{"norm": "rmsnorm", "init": "normal", "doc_mask": true}
Each number is 128 + 32 x the weight over the matrix's rms, rounded and kept within 0 to 255. Layers, rows and columns count from 0.

# layer 5 attention query, 160x160, rms 0.13, rows 0-14,32-45,64-77,96-109,128-141, columns 0-79
[[151 164  99  91 106 145 113 115 144 114 162 145 118 110 129 126 146 155  55 102 148 151 127 116 172 124  70  82 104 128 176 139 103 113 145 151 177 122 218 123 100 133 114 129  88 129 145  99 147  75 122 155  99 119 175 153 102 101 152 179 125 118 159 127 177 140 110 162 170 125 139 119 167  69 132 113  91 114 146 152]
 [134 129 115 121 112  90 111 117 150  91 143 154 142  84 184 140 106 164  82 151 179 134 124  98  89 108  95 107 169 176 115  94 172 110 155 132  96  99 143 166 123 151 158 130 100 155 107 113 131 115  95 138 145 161 101 140 150  78 162 193 139 117 132 149 170 115  78 120 116 143 118 147 133 176 144 116 121 106 126 173]
 [170 129 179 129 164 158 138 130 115 137 184 122  96 153 122 147 131  87 178 164 128 111 139 137  91 100 103 112 115 159 113 121 178 136 124 162 116 128  99 117 126 142 137 110 110 150 107 130  85 108 190 134 124 113 137 137 152 164 113  82 103 173 128 168  92 160 153 149 144  95 111 129 126 138 145 164 128 117 147 126]
 [131 126  65 167 152 157 130 114 165 121 108 149 102 107 136  99 121 133 103 134 138 145 124 140 157  60 163 154 129  95 105 127 116 183 164 149 140 156 110 120 121 166 174 125  85 107 164  63 112  73 101 169 134 122 175 139  98 107 103 134 115 105 115 137 156 135 105 148 159 138  91 114 114  88 112 112 145 146  89 161]
 [117 136 109  93  79 150 136 153 146 156 127 145  89 108 124 154 179 133 138 137 135 103 111 147 111  70 120 171 145 118 112 107 159 184 145 122  97 124 169 157 130 121 106 177 127 156 106 142 142  93 109 145 110 142 145 155 126  78 110 123  89 143 165 109 142 132 153 187 177 118 131 152 123  91 145 134 152 103  84 146]
 [120  81 103 137 140 148 128 126 131 133 144 153 113 118 129 197 124 140 152 121 149 112 157 124 120 145 139 120 183 151 122 151 108  33 146 158 144 114  61 117 161 142 131 149  96 130 107 152 105 128 133 147 174 130 158 147 108 151  86 150 176  84 151  91 104 157 138 109 111  92 160 160 108 175 132 158 122 175 166 185]
 [118  55 150 159 185 124 166 122 121 124  83 132 124 169 188 134 100 119 121 154  89 147 118  67  84 174 168 150 113 158 179  86 101  86  86 159 151 158 114  89 132  99 109 125 120 108 134 138 106 149  82 157 157 128 186 134 140 132 158 145 134 135 135 124 145 107 148 168 192 106 186  99 133 206 134 123  92 118 127  96]
 [175  87 151 136 145 134 134 133 180 110  94 104 163  79 145 115 133 123  75 140 101 150  35 144 108 168 149 134 147  56 147 127 107 130 107  63 138 151 178 123 110  75 128  74 170  93 131 168 145 112 138 110 128 124 135 150 126 155  81 124 124 129 113 156 123 135 144  93  83 136 206 117 145 108 214 158 110  92 122 104]
 [132 102 148 127 128  93 116 149 136 133 105 119 142 110 131 138 174  87 142  60  91 193 130 145 148 205 123  96  75 144 237 124 113 121  40  74 178 109 176 130 126  56 120  73 151 144 103 169 107 123 158 108 112 106 138 132 104 164 136 133 158  78 157 140 152 159 186 113 173 115 163  88 185 107 173 137 136 143  97 135]
 [127 163 153 100 114 118 150 171 120 134 153  95 206  69  99 113 101 190  99 145 122 175  63 153  51 140 178 171 170 116 180  72  87 169 118 149 131 140 126 158 156 116 153  91 178  94 147 116 135 131 163 147 131  98 115 157 106 121 165 131 150 159 124 183 146 109 129 125 120  81 170 159  61 159 140 158 158  88 165 110]
 [132 149 163 152  82 146 161 134 107 142 144 109 120 161 123  63 169 120 156 128 141 121 164 143  79 147 119 161 128 125 102 141 105 147  97 141  98 156  91 140 145 147 106 137 100  90 105 103 170 116 139 104 150 135  79 141 173  76 144 103  69 120  99 134 131 117 107 132  88 140 103 150 107 140 113 156 109  99 132 116]
 [136 141 135 120 142  74 161 139 179 147 107 159 182  93 143 137 175 102 121 134 125 164 109 167 162 103 120 120 134 121 116 140 166 162 194 156 146 125 166 109 135 189 142 127 158 188 143 163 155 115 104 149 132 116 131 107  74  97  87 113 141 109  86 118 139 195  91  94 100 143 123 161  89  99 128 104 136 117  64 159]
 [145 157  51 102 179 123 116 213 114 159 186 151 172  98 138 108 136 140 110 167 129 134 103  94 117 120 103  91 161 151 112 150 139 115 182 138 197 143 153 116 126 159 139 105 149 132 131 101  98  89 133 141  86 151 145 141  80 107 157  84 113 139 172 146 136  44 107 108 154 136  75 131 142  57 113  91 138 121  79 173]
 [ 53 159 170 153 119 161 114 131 154 142  99 155 127 126 136 164 158 166 129 161 135 141 113 168  99 148 188 129  92 120 132 129 138  77 144 137 147 157  85 135 178 133 128 102 132  97 188 108 103 175 118 152  76  93 162 158 160 131 114  83 142 134 161 134 141 167 143 166 142 126 142  85  88 143 128 148 161 147 100 155]
 [113 134 126 172  96 175 127 127  93 119 164 124 179 122 151 130 132 190  80 107 133 144 144 150 102 164  72 125 121 155  98 101 146 134 109 119  87 185 127 103  97 158 193 137  99 179 164 109 136 114 170 139 130 151 161 117 151 109 131  93 129 157 174 132  89 110 125 129 140 109 161 128 139 158 109  97  71 107 169 112]
 [ 78  79 135 125 141 134  94 125 163 135  54 119 150 163 116 124 105 125 111  68 106 180 102  50 110 105 135  81  56 161 130 154 158 110 154 107 156 105 119 159 100  94 152 113 139 133 163 161 132 145  98 142 163 102 124  95 116  75 117  63 138 132 176  90 122 139  86  85 173 110 171 127 177 102 134 115 124 153 110 113]
 [119  90 139 142 124 107  82 122  96 112  55 106 170 198 144 143  51 155  92 175 123 185  85 120 136  87 158 111  90 121 115 115 132 139 135 119 138 110 191 145 107 116 108 122  97 138 135 180 130 109 134 141 129 107 124 148 107 132 139  69 118 138 100 149 154 173 103 128 141 121 119 143 149 105 187 107 194 117  70 172]
 [ 75  92 119 120 165 160  91 128 110 133  46 132 181 122 100 123  97  72 140 179 116 159 100 139 143  55 142 131 105  97 122 142 176 119 126 104 140 104 146 137 147 123 130 129  84  98 137 199  64 122 149 153  93 114 166 149 121 172 102  61  85 171 116  76 179 181 157  81 136 129 126  83  75 133 142  94  95 117 103 180]
 [114 113 116 147 132  56  87 133  97  87  74 129 117 163 126 144 131  90  38 116 117 169  78  55 127 142 164  64  75 129  79 163 135 190 124 124 175 152 176  95 115  85 154 120  87 129 163 133 209 171 148 169 111  84 188  57 133  91 145  59 175 172 180 107 168 152 140 126 113 160 113 139 127 170 203 133 155 134  38 147]
 [ 71  91 131 136 180  92 123 118 128 141 151  77 166 174  99 161 112 130  98 153  80 164 162  61 141 159 171 109  26  79  99 180 168 147  94 123 173  97 123 153 169  83 156 120 150 172 133 168 187 166 158 181 148 130  66 112 106 112 160  69 185 158  69 125 132 146  84  50 185 170  85 132 171 132 168  90 149 104  79 130]
 [146 167 104 139 119  30 144 142 119 153 141  59 172  65 174 126 157 134 169 156 237  86 108 125 138  80 105 139 142 160 124 115 155 137 184 155 131 122 126 101 164 163 114 167 114 165 112 123 153 166 190 115 178  49 144 146 144 114  93 119 101 132 119 107 147 132 102 132 107 171  80  79 128  96 104  94 155 151  99 104]
 [ 97 131 105 132  97  96 176 174 115 133 175 134 134 128 169 135 154 182 155  76 168 107  95 171 167 119  75 166 164 154 164  86 161  81 191 160 133 142 145 139 121 162 121 148 130 162  52  85 143 152 111  80  97 123 179 158 115  95 174 150  42  91 141 140 117 113 151 114 148 141  82 156  80 120  99 122 168 135 179  71]
 [137 135  99 179  96 171 137 169 111 123  51 118 102 151 170 157  62 170 128 185  99  79  86 210 111  68  64 148 126 154  63 128  69 161 102 105 157  74  94 175 180 162  75  99 153 169 130 126 116 133 101  83 106 180 177 195 120  85 112 116  82 132 104  97 113 170 169 160  38 136 100 143  96 117 130 140 141 122 128  88]
 [135 150 110 131 127 186 139  97 186 114 126 127 137 105 120  86 168 197 119 114 135 151 138 116 123 106 153 138 134 214 149 141 102 150 160 147  89 144  79 165 126 183 113 174 116 199 143  94 112  96 125 124 179 115 147 170 158 109  97  60 135 110 172 126 166  96 146 143  98 152 107 124 177 106 173  99 196 176 113  91]
 [126 124 174 131 120 101 171  76  66 162 122 108 121 122 141 113  71 173 134 151 154 168  74 125  87 173 128 164 101 102 117  89  96 120  87  97 123 188 128  81 106  64 117 114 142  99 136 133 178 210  78  84  26 162  85 167 110  89 201 121 106 136 107  99 120 162 167  72 134 106 208  92 125 156 114 158  94 107 181  93]
 [118  90  86  96 142 109 149 142 161  71 163  92  90 167 135 160 123 144  89 100 144 107 133 128 197 163 148 142  80  66 149 185 121  96  74 129 145 137  71 171  77 175 115 106  91 131  69 102 177 185 188 174 255 233  69  90 151 143 104 110  83  43  81 170 107 122 156 132 141 166 137 173 209  99 152 116 161 144 136 135]
 [106 162 128 113 110 133  99 168 122 147 141 128 102 146  75 163 144  96 135 129 204 100 169 160 108 137 129 157 109 105  28  92 149 178 153 166 115  99  76 159 181 138 165 111 138 171 112 149 205  78 174 199 138 169  72  53 120 110 117 121 121 179 162 122 113 127 127 126 138  87 124 180 126  83 147 126 128 187 123 141]
 [160 194 170  83 113 158 181 185 107 121 130 185 129 129 109 132 149  89 177 132 130 173 119 196  63  94 154 180  88 181 110 135  95 133 197 118  62 114 107 132 151 101 132 158  91 151 172 134 143  98 142 126  80 211 105 114  93 139  95 147 107 167 121 127  92 123 188 150  94 130  44  85 132 115 148 124  84  96  60 155]
 [100 155 146 118  72 103 107 165 105 168 107  96 102 114 137 171 170 114 124 184 179 124 186 177 166  95 122 104  97 132 151  95 130 118 134 146 144  85 114 149 108 156 158  92  92 105 101 131 107 143 130 193  68 119  94 105 159  87 155 104  75 104 105 150 147 110 132  97  94  61 130 134 157 111 113 175 169 125 132 121]
 [ 91 203 143 121  98 134 128 148 163  83 165 118 164  93  75 131 127 139 104  81 149 192  94 164 130 116 187 131 128 169 119 164 204 126 157 112 143 178 175 109 223 142 196 139  57 102 169  85 124 175  76 120 138 102 111 105  77 126 152 145 196 134 125 171 139 105 115 163 141  96 105 137 130 125 158 115 112 125 170 123]
 [156 137 105 146 116 164 157 108 110 177 106 168 187 121 121 146  90 132  80 127 175 179 115 103 110  69 165 126 118 114 112 114 135  85 137 114 108 141 128 123 128 135 133 128 123 174 135 134 148 101 161 114 150  63 164  91 137 143 105 129 104 142 104 130 179 176 116 100 121 149  77 123 175 181 120 101 108 126  86 173]
 [ 79 158 163 201 104 185 140 180 143 135 107 145 183 100  73 101  99  25  55 145 137 188 117 116 150 130 126 164 163  83 107 174 112 142 124 142  99 139 166 131 170 173 141  95 110 102 117 176 106 125 127  92 151 126 138 148  86 128 129 132 153 166 152 140 131 151 137 153 136 175 122 127 124 125 148  83  80 171 143  63]
 [125 181 138 174 116  56 153 147 186  97 172  98 122  85 111 141 107 155  92  73  74 171 109 106 129 137 132 151 126 125 137 119 156 166 130 119 142 158 146 107 183 135 160 167  89 118 141 127 142 149 100 167 124 113 127 147 102 136 130 104 200 120  97 122 123 113 115 143  96 164 103 152 119  91 108 131 125  81 102 140]
 [ 86 147 128 105 118  99 140 116 149 104 190 100 131 141 119 119 117 161 101 122 104 132 104 102  85 149 123 112 136  89 140 130 188 166 145 111 160 103 131 121 148 121 145 154 106 134 123 115 139 136 131 166  95 166 153 153 107 138 109 129  92 131 141 123 131 121 134 165 121 135 145 136 136  87 145 125 104 146 132 107]
 [174 132 124 126 142 140 156 120  95 143 190 137 169 129 169 141 144  71 159  89 142 124 129 100 129  57 113 127 144 106 118 131 132  72 149 127 100  97 122 112 130 119 152 107 132 133 141 142 136 145 184 103 170  75 161  78 140  94 103 121 144 122 151 135 112 147 115 143 103 146 114 164 169 125  77 107 116  87 164 135]
 [130 105  82 135 168 164 143 200 105 136 151 132  77  99 147 130  98 131  70 145  78  79  84 113 144 170 136 142  88 108  73 121 106 165 117 118 174 162 177 111  79  88 107  68 144 114 144 120 156 102 111 117 112 141 165 160  99  73 142 129 138  98 200 174 129 122 142 161 103 158 176 113 129 172 229 118 133 114 109 113]
 [108 101 147 172 176 167  92 176 101 102  42 202  53 133 126 119 117 144  77 183 123 124  97 178 121 195 160 143  90 122 141 117 111 164  82 124 222 129 160 220  79 107 112 124 179 109 129 166 157 111 126 122  37 151 118 135  98 139 137  96  91 228 209 106 134 114 107 120 129 139 149 116 154 149 188 129 149 161 114 121]
 [126 165 141 182 181 144 129 186  97 102  66 151  81 112 162 135 125 119  80 141  82 188  96 111 117 173 150 122  49 100 104 155  76 171 185  68 108 142 160 128 103  82 141 143 114  71 143 126 164  99 141 124  98 135 186 160 131 108 143  64 122 117 161 145 124  89 148 183 180  79 176  91 174 178 133 169 141 178 146 108]
 [ 60 133 112 124 131 174 126 108 109 158 102 105 195 135  90  91 108 118 102 182 113 132  69 120 113  84 199 196  98 111 177 115  64 200  95 220  74 131 107 136 133 139 164 113 175 125 155 109 207  64 125 129 118 204 101 150 133 125 145 153  50 172 131 153 186 101 158  90 212 177 139  92  74 175 150 108  91 154  97  76]
 [ 96 109  91 147  94  89  52  97 109 143 100 128 159 111 104  66 122  83 149 146 207  87 176 139  79 178  96 113 130 220 218 150 124 158 127 114 124 135  76 123 158 124  43 171 104 100 138  51 182  74 194 133 115 102 115 113 117 117 185 134 104  95  50 128 198  86 119 145 104 159 101 122 104 132 191 100 177 135 119 111]
 [141  47 132 146 184  46 144 135 196 122  77 115 167 121 110 177 120  82 131 140  96  52 148 100  66  93 105 160 181 111  89 197 130 221 132 174 158  86 186 140 142 202 170 145 247 179 216 153 125  91  89 183 137 183 154  90 105  83  73 173 115 132  49 143 209 173 104 115  72  98 115 164 110 109  63  69 113  24  89 144]
 [139 207  90 130 155 154 214 201 198  80 158 201 172 183  87 139 203 120 143 119 105 128 148  94 131  99 125 145 107 123 139 175 160  78 118 220 129 160 105 101 103  67  88 101  50 167 145  90 123 105 182  65 114 127 107 140  48 146 188 120 117 102  62 114 125  89 101  83 176 159  52 114 130 123 129  92 211 229  92 121]
 [189 157 190 134 107 184 128 116 202 104 123 151  64 159 175 123 192 207 121 179 137 101 142  90 182  99 182  70 105  91  47 129 158 217 109  59 190 125 110  92  69  87 128 113  27  57 176 127  68 152  94 131  69  55 130 125 162 181 128 102 207 110 213 123 129  72 121 139 132 152  71 126 133  54 145 166 164 133 142 189]
 [102 140 128 141 137 134 102 133 143 149 118 123 161 112 119 142 133 148 126  87 132 149 130 116 153 146 147 105 128 126 115 122 126 148 123 113 142 160 140 170  86 123 126 120 124 145 142 133 152 126 103 110 103 131 139 119 148 108 122 116 159 124 148 147 131 110 113 116 138 121 116 122 108 135 147 150 131 128 116 142]
 [110 122 123 117 155 130 174  99 124 133 132 123 139  91 129  90 120 137 122 143 150 130 122 111 112 105 163 115 132 132 106  82 141 140 112 102 130 125 121 165  88 108 141 127 143 107 137 138 143 119  82 127  98 145  98 101  91 133  96 126 116 137 119 120 157 103 139 118 165 105 116 118 156 155 154 150 161 185 137 157]
 [102 123 119 112 119 100 120  95 153 106 154 160 167 134 121 122 173 149 119  85 126 118 127 131 139 113 114 134 130 123 124 122 123 142 103 157 114 155 143 113  97 119 128 148 157 145 130 118 132 159 178 157 122 125 168 103 139 129 109 121 131 147 114 145 147 145 123 132 130 166 122 105 106 139 110  94 124 140 136 146]
 [113 160 151 121 122 106 136  98 163 111 138 134 118 107 168 122 120 145 117 131 127 151 145 118 143 127 147 140 124 113 130 116 132 134 104 122 153 150 129 132 116 129 122 109 134 125 105 162 126 100 124 158 107 176 126 143 107  85 145  95 115 117 154 149 126  80 113 133 138 144 109 112 124 167 131 118 126 138 105 106]
 [130 137  94 123 122 113 132 122 132 141 127 146 158 116 154 113 124 177  96 137 137 128 129 121 123 132 127 139 127 114 126 110 124 128 101 125 119 125 112 140 142 131 168 108 140 114 111 140 144 149 128 151 114 123 140 109 129 108 124 117 144 111 113 123 106  97 138 107 116 128 103 126 129 130 138 137 120 117 126 134]
 [113 120 164 171 155 185 156 129 149 130 121 160  87 121 126 198 102 120 162 156 135 131 118 143 138 124 117 141 158 144 172 151 136  88 136 153 159 131  92 149 172 124  96 160  87 130 193 101 154  95 157 114 145  89 117 110 114 141  88 138 106 101 160 161 137 113  91  97 160 120 145 129 145 144 133 124 127 120 142 140]
 [105 154 102 152 128 120 112 169 102 117 124 146 116 112 106 131 131 143 137 114 148 119 121  86 100 140  92 124 127 144 106 125 132 167  80 155 108 114 124  87  75 141 120 122 148 149 163 155 143 156 130 141 184 111  98 107 151 137 123 122 154 124 146 126  93 149 151 131 142 147 125 120  95 153 111 115 182 140 130 134]
 [ 99 101 114 137 156 148 102 163 115  99  93 137 124 103 128 113 125 152 143 183 121 142 107 130 156 139 125 162 116 101 152  69 115 161 151 114 157 146 126 172 143 123 110 119 133 107 154 170 106  99 130 169 108  62 163  94 112 151 107 142 132 133 157  99 128 160 147  95 135 146 154 125 137 131 132 138 129 106 139 113]
 [149 144 152 125 168 116  66  97  72 146 119 120 111  67 172  92 179 137 172 137 105 147 162 132 161 127 118 108  78 146 150 152  99 177 164  77 136 152 120 116 124 132  98  75 142 129  87 137 109 109 128 141 130  98 161 129 145 137 116 115 143 142 163 150 142 104 113 188 140 107 161 114 205  61 149 155 150 123 133 149]
 [128 144 136 127 134 133 137 121  98 133  91 108 120 119  96 147 144 130 126 166 118 155  98 134  72 107 144 200 139 106 122 101 117 145  66 162  74 154 170  93 166 146 118  99  82 151 116 156 121 133 115 144  95 143 103 155  94 109 134 190 133 121 124 134 141 126 175 120 133 142 147 125  93 116 124 183 106 126 137 102]
 [111  96 161 169  80 110  74 178  82 129 110  99 116 173 137 113 119  74  97 147 138 149 136 100 120 206 110 113 132 191 150 144 159 126 129  95 143 142 118 149 102  94  81 125 151  39 102 113 168 139 150 171 221 130 180 111 103 115 204 110 140 109  59 184 132 157 124 114 119 194 121 159 150 128 132 125 163 136 133 140]
 [144  78 176  60 180   7 169  81 128  88 132 126 255  65 192  73 147 191  86 124 130  70 160 157 132 200 127 150 125  86 189 152 198 125 130 230 174 135 227 109 155 137 113 142 185 175 140 130  55  98 112 152 107 131 174 131   0  94  93 116  80 156 111 120 181  98 108  97 170  75 128 103 146  91 179  92 102 173  87 210]
 [154 178  90  98 149 148 178 177 180  80 128 129 173 135  92 101 186  44 124 146 106 112 170 144 190 102 139 109 131 145 126 137 194 125 196 142 146 162 116  70  90 114 129 124  77 128 117 123 112 123 150  92 181 123  95 107 106 106  93  69 132 140 140 152  80 130 101  75 133 144  60 159  89  88 144 113 168 181 110 114]
 [114 203 166 105  99 107  76 157  77 102  50 118 173 189 179 149 156 136 131 130 108 143 146 168 113  79 119 158 127 114  38 129 166  90  68 174 131 103 135 100 143 104  80  91 123 116 138 177 109 129 133 105  96 101  86 108 128  92 205  92 100 160 168 138 155 101 137 168 133 147 128 128 150 130 107 130 107 177  83 197]
 [135 189  94  98 151 116  97 111  66 144  86  67 129  81  91 164 125 130 163 139 168 190  77 113 138  88 138 141 140 113 111 127 122  96 118  85 129 149 152 154 166 132  98  40 146 128 157 157 118 119 123  92  84  89 106 132 157  99 197 107  81 114 151  81 142 169 130 129  76 154 115 136 100 139 153  80 130 124  37 139]
 [143 176 138  94 155 151  73 108  91 187 139 153 176 112 112 196 124  89 143 124 122 166 140 176 107 118 145 198 178 102 140 127 111 143 112 168 110  82 119 162 110 143 192 115 152 141 147 154 109 141 146  64 154 107 172 105 159 115 132 158 100 136 103 145 129 103 130  98 132 104 133 149  99 118  96  96 135 115  67 133]
 [165 113 175  96 120 137  68 119 174 147 148 138 172 125 153 167 129 164 102 121  79 139 105 107  93 126 158 116 145 115 137 117 129 145 159 138 121 119 143 105 142 187 158 145 112 122 143 138  88 166  87 110  80 111 208 148 137 119 121 138 135  80  69  54 112  82 101 109 138  74 144 130 105 114  85 119 146 133 128 125]
 [138 153 149 129 163 125 169 140  98 155 117  99 162 124  94 159 169  62 105 127 130 141 180 149 130  90 147 131 121 116 130 108 146 129 161 117 124 126 100 139 134 153 137  70 119 107 154 163 149 116 172  92 139 125 165 125  92 139 135 125 109 180 157 122 123 100 135 120 170 164 179 143 141 138  87  66 120 125 104 143]
 [176 247 123 126 117  89 170 128  51 163 120 161 176 185  68 168 134  87  98  90 121 129 197 106  88 129 121 168 162 154  91 134 110 125 116 127 151 115  97 157 108 115 146 126 168 153 201 129 138  74 134 102  81 163 141 146 101 124 165 141  96 182 149 160 124 114 146 126  84 140 142 104 203 122 107 167 134 121  65 116]
 [120 157 132 116  87 115 139 143 112 172 153 131 134  97 141 168 115 161 124  90 167 134 145 134 115 129 125  66 102 110 125  89 156  84 101  91 172 147 114 142 103 145 163 159 121  85 104 104 135 168 144 155 126 114  85 126 142  74 153 152 132 131 123 152 155 120  85 106 116 112 104 154 100 131 106 110 102 129 172 165]
 [123  96 183 160 125  87  97 124 150 157  89 115 169  58 170 117 152 182 135  95 125 157 104  98 127 165 110  88 130 136 128 105 123  63  98 152 145 195 154 130 138  95 113 155  86 124 101 153 133 129  91 149 147 135 115 139 133  83 114 144 154  93 102 118 114 169 180 124  99 126  76 130 102 110 187 105  87  95 165  96]
 [129 162  96 145 108 190 142 168 162 133 130 128 114 123 112 117 134 134 116 182 106 128 160 144  89  84 143 174 152 163 151 132 124 133 146 109 135 198  78 112 124 144 114 107 121 169 136 165 141 135 172 148 141  64 100 108 138 106 140 150 133 116 116 131 148 121 104 106  96 115 135  76 165 147 159 153 117 132 155 137]
 [125 138 169 146 139 215 126 167 167 108  77 167 142 152 184 112 202 116 134  84  76 143  90 100 146 116 180  92 101 108 104 140 170 133 141 104  88 166 127 104  87 136  91 148  82 135  76 107 105 133  70 141 127 138 179 161 126 168 115 162 179 171 209  86 146  91 144 187 105 148 123 105 151 106 135 110  79 122  69 113]
 [ 96 109 106 180  99 121 112  91 130  78 106  83 171 132 142 115 150 160 112 109  40 169  84  77 142  94 149 107 109 128 152 116 113 116 161  72 119 137 132 139 174 137  70 132 186 176  85  99 148 131 103 146  87 111 164 158 124 174 170  95 183 156 110 153 163 125 181  98 119 105  84 147 138  69 181 149  59 135 151  93]
 [134 142 117 158 156  85 162 183 116 116  70 110 153  96  94 129 108 109 107 119 190 104 130 107 162 136 124 147  55 117 141 160  90  87  91 151 140 149 159  87 111  60  93 102  90  72 129 141  83 126 132 116 148  60 146 146 132  79 168 113 152 154 106 103 151  40  96  84 147 112 115 131  95 165 154 208 182 178 127 160]
 [116 125 151 111 121  97 121 105  65 153 147 112 103 157  84 101 121 118  92 125 149 128 119 144 127 108 151 178 107 125 153  92  90 160 113 171 100 118 202 105 193 177 116 139 171 147 161 157 132 175 144 149  78 172 128 128 165 123 162 110 117 129  77  61 134 178  89 123 164  85  92 152  78 151  55 101 153 176 137 132]
 [177 119 111 112 161 156 149 176 158 122  82 117 115 129  88  70 172 128 100 144 159 141 123 145  83  65 169 171 125 165 145 137 165  69 150 154 131 120 131 155 164 141  85 130 118 144 145 159 121 152 148  98 109 120  75  74 113 114 137 150 116 133 124 113  82  75 113 108 131 115  76 107 153  91 151  87 110 128  69 126]
 [148 142 205 123 164  85 124 106  90 119 160 145 117  95 102 126  93 105 128 178 142 171 109 172 144 145 184  76 138 118 154 124 127 158 157 138 164 118 142 152 118 134 129 105 116 117 111 152  87 118  93 113  84 115 112 144 114 161 123 130 164 133 176 163 117 110 125 127  90  64 120 133  88 134 149 131 100 125 119 146]]
# layer 5 attention key, 32x160, rms 0.158, rows 0-13, columns 0-79
[[119 112 104  99 182 110 133 108 120 123 145 111 116 117 146 136 113 120 118 150 133 117 110 148 149 147 106 149 137  95 162 131 106 147 112 121 122 146 133 137 118 149 155 182 161 141 125  97  99 125 121 137  97 117 106 137 125 140  89 142 122 132 109 137  98  97 158  96 129 166 118 121 119 132 141 164 121  95 145 114]
 [ 85 130 132 120 185  98 137 117 158 151 160 130 105 137 128 100 142 136 126 111 108 142 135 137 155 116  98  97 134 135 124 164 125 136 135 117 119 144 142 139 135 156 115 159  89 130 123 113  81 137 122 124  98 135 124 139 130 100 122 122 136 113 141 118 116 126 162 111 115 152 138 104 148 125 107 159 123 115 151 107]
 [101 127 129 157 111 105 203 132 120 121 133 157 110 149 144 133  91  85 101 105 118 112 116 123 147  85 134 107 132 136 144 113 103 144 163 102 129 150  84 140 126 173 151 179 123 149 137 107 112  84  98 117 119 150 158 187 128 120 137 109 117 112 113 138 144 116  86 131 146 110 107 152 140 127 197 131 153 150 120 118]
 [140 123 110 145 132 148 160 150 114 153 154 122 127 125  79 146 173 145 119 100 150 125 118 126 157 149 104  93 144 134  97 160 131 108 117 115 174 133 130 109 153 114 131 123 151 155 157 144 131 164  73 138 150 132 151 116 109 154 116 164 147 126 112 112 117 141 142 155 110  75 145 134 134 159 106 126 164 159 136  94]
 [158 177 131 125 102  42 140 155 112  99  62 110 197 129 138 134 109  94 188 127 127 106 144  94 177 102  91  76 142 139 107 132 116  55 160 126 104 159 171 204 114 126  91  80 124 110 116 156  69 119 120 110 151  82 163 157  91 110 120 122 111  62 126 148 109 188 100 184 136 139 170 136 137 131 109 160 118 135 167 142]
 [ 93 143 144  83 155 175 109  49 118 117  92  90 165 168 150 130 130  77 127 107 107 159 168 143 112  85 208 123 133 180 126 117 129 147 135  97 115  92 162 118  56 131 210 112  99 132 134 163  90 147 146 120 151 140 124  87  99 137 127 120 157  98 128 160  95  97 116 124  97  99 122 169  89 152 137 123  74 119 125 153]
 [132 131 155 120 104 136 134  96 121 104  87 105  71 102 140 104  88 141 102  65 143  93 161 111 106 149 116 104 125 162 188  77 122 107 112 158 149 134 156  77 167 108  81 171 129 174 162  94 105 118 134 137 132 167 111 147 129 169 107 105 118 133 108 182 150 140 111  96 142 164 115  99  77 103 123 151 168  85 117 123]
 [136 129 121 196 132 152 194 176 150 135 117 134 158 112  85 151 116 128 120 154 165 116 149 169 144 127  88 157 146 107 163 127 142 171  89 129 123 174 143 101 131 129 144 137 129 131 141 139 130 121  74 125  89  97 152 118 130 103 153 128  93 101  87 113 105 137 146 199 170 106 185 103 153 130 148 125 174 151 160 143]
 [107 132 116 121 131 166  98 138 134 100 117 146 107 180 164 156 198 133 169 219  85 100 112 135 130 154  98 155 111 106 105 145 134 162 176  96  54 135 108 147  96 133  55 139 132 107 134 148 154 130 130 126 137  72 143 107 146 171 153 187  99 140 106 102  91 110 114 199  75 152  93 126 111 113 103  63  69 125 143 152]
 [117 138 108 143 123 150 169  95  97 107 164 177 176 155  64  86 109  95 138  95 154 139  87  93 169 115 132  43 145 134 113 108  93 158 146 121  98 138 148 145 130 120  92 125 125 190  91  97  18  78 119 157 128 110 162 162 155 117 188 148 142 126 136 101 125  65 125 152 118 190 132  90 179 106 133 101 114 123 126 150]
 [116 165  84 137 151 124 140 122  76 139 115 137 110 143 148 162 152  36 112  81 163 119 137  90 143 120  59  90 145 104 148 120 102 132 161 159 135 145 124 123 120  81 170  90  53 101 179  71 173 146 155 192 179  88 191 163  97 141  70  72 132 151 131 159  97 110  84 116 191 135  89  88 122 112 114 210  89 135 128 120]
 [ 87 147 138  71  99  88 133 203  80 103 101 164 166 144 144 116 164 146 142 115  51 111 147 111 103 139 132 125 115 123 153 146 191 172 133 134  92 144 111  98 177 119  81 158 156 200 199 114  97 170 160  95 132 121 139 113 150  78 108 107 135 152  85 141 133 124  84 131  81 111 110 103 173 143 130 147 126  71 124 141]
 [183 193 122 104 137 166 150 143 175 108 130 126  63  90  89 114 111  78 144 144  81 107  85 189 153 126 125 149 106 143 131 158 134 117 110  74 136 137 130 188 161 168 158 116 181 121 133  61 176  89 103 154 145 165 100 177  76 155 178  79 118 138 175 136 105  58 100 108 172 114 128 153 143 120 115 152 159 215 110  97]
 [149 123 110 101 150 133 186 116 147 123 158 100 181 102  82 141 126  85 136 115 126 105  99 146 160  42 101 149 144 121 128 111 141 149  66  83 153 118  89 118 112 125 198 145  45  44  98 129 143  75 115 166  81 137 140 135 138 183  97 163  77 146 179 136 138 153 120 183 115 157 124 106  78 173  40  98 142 106 148 157]]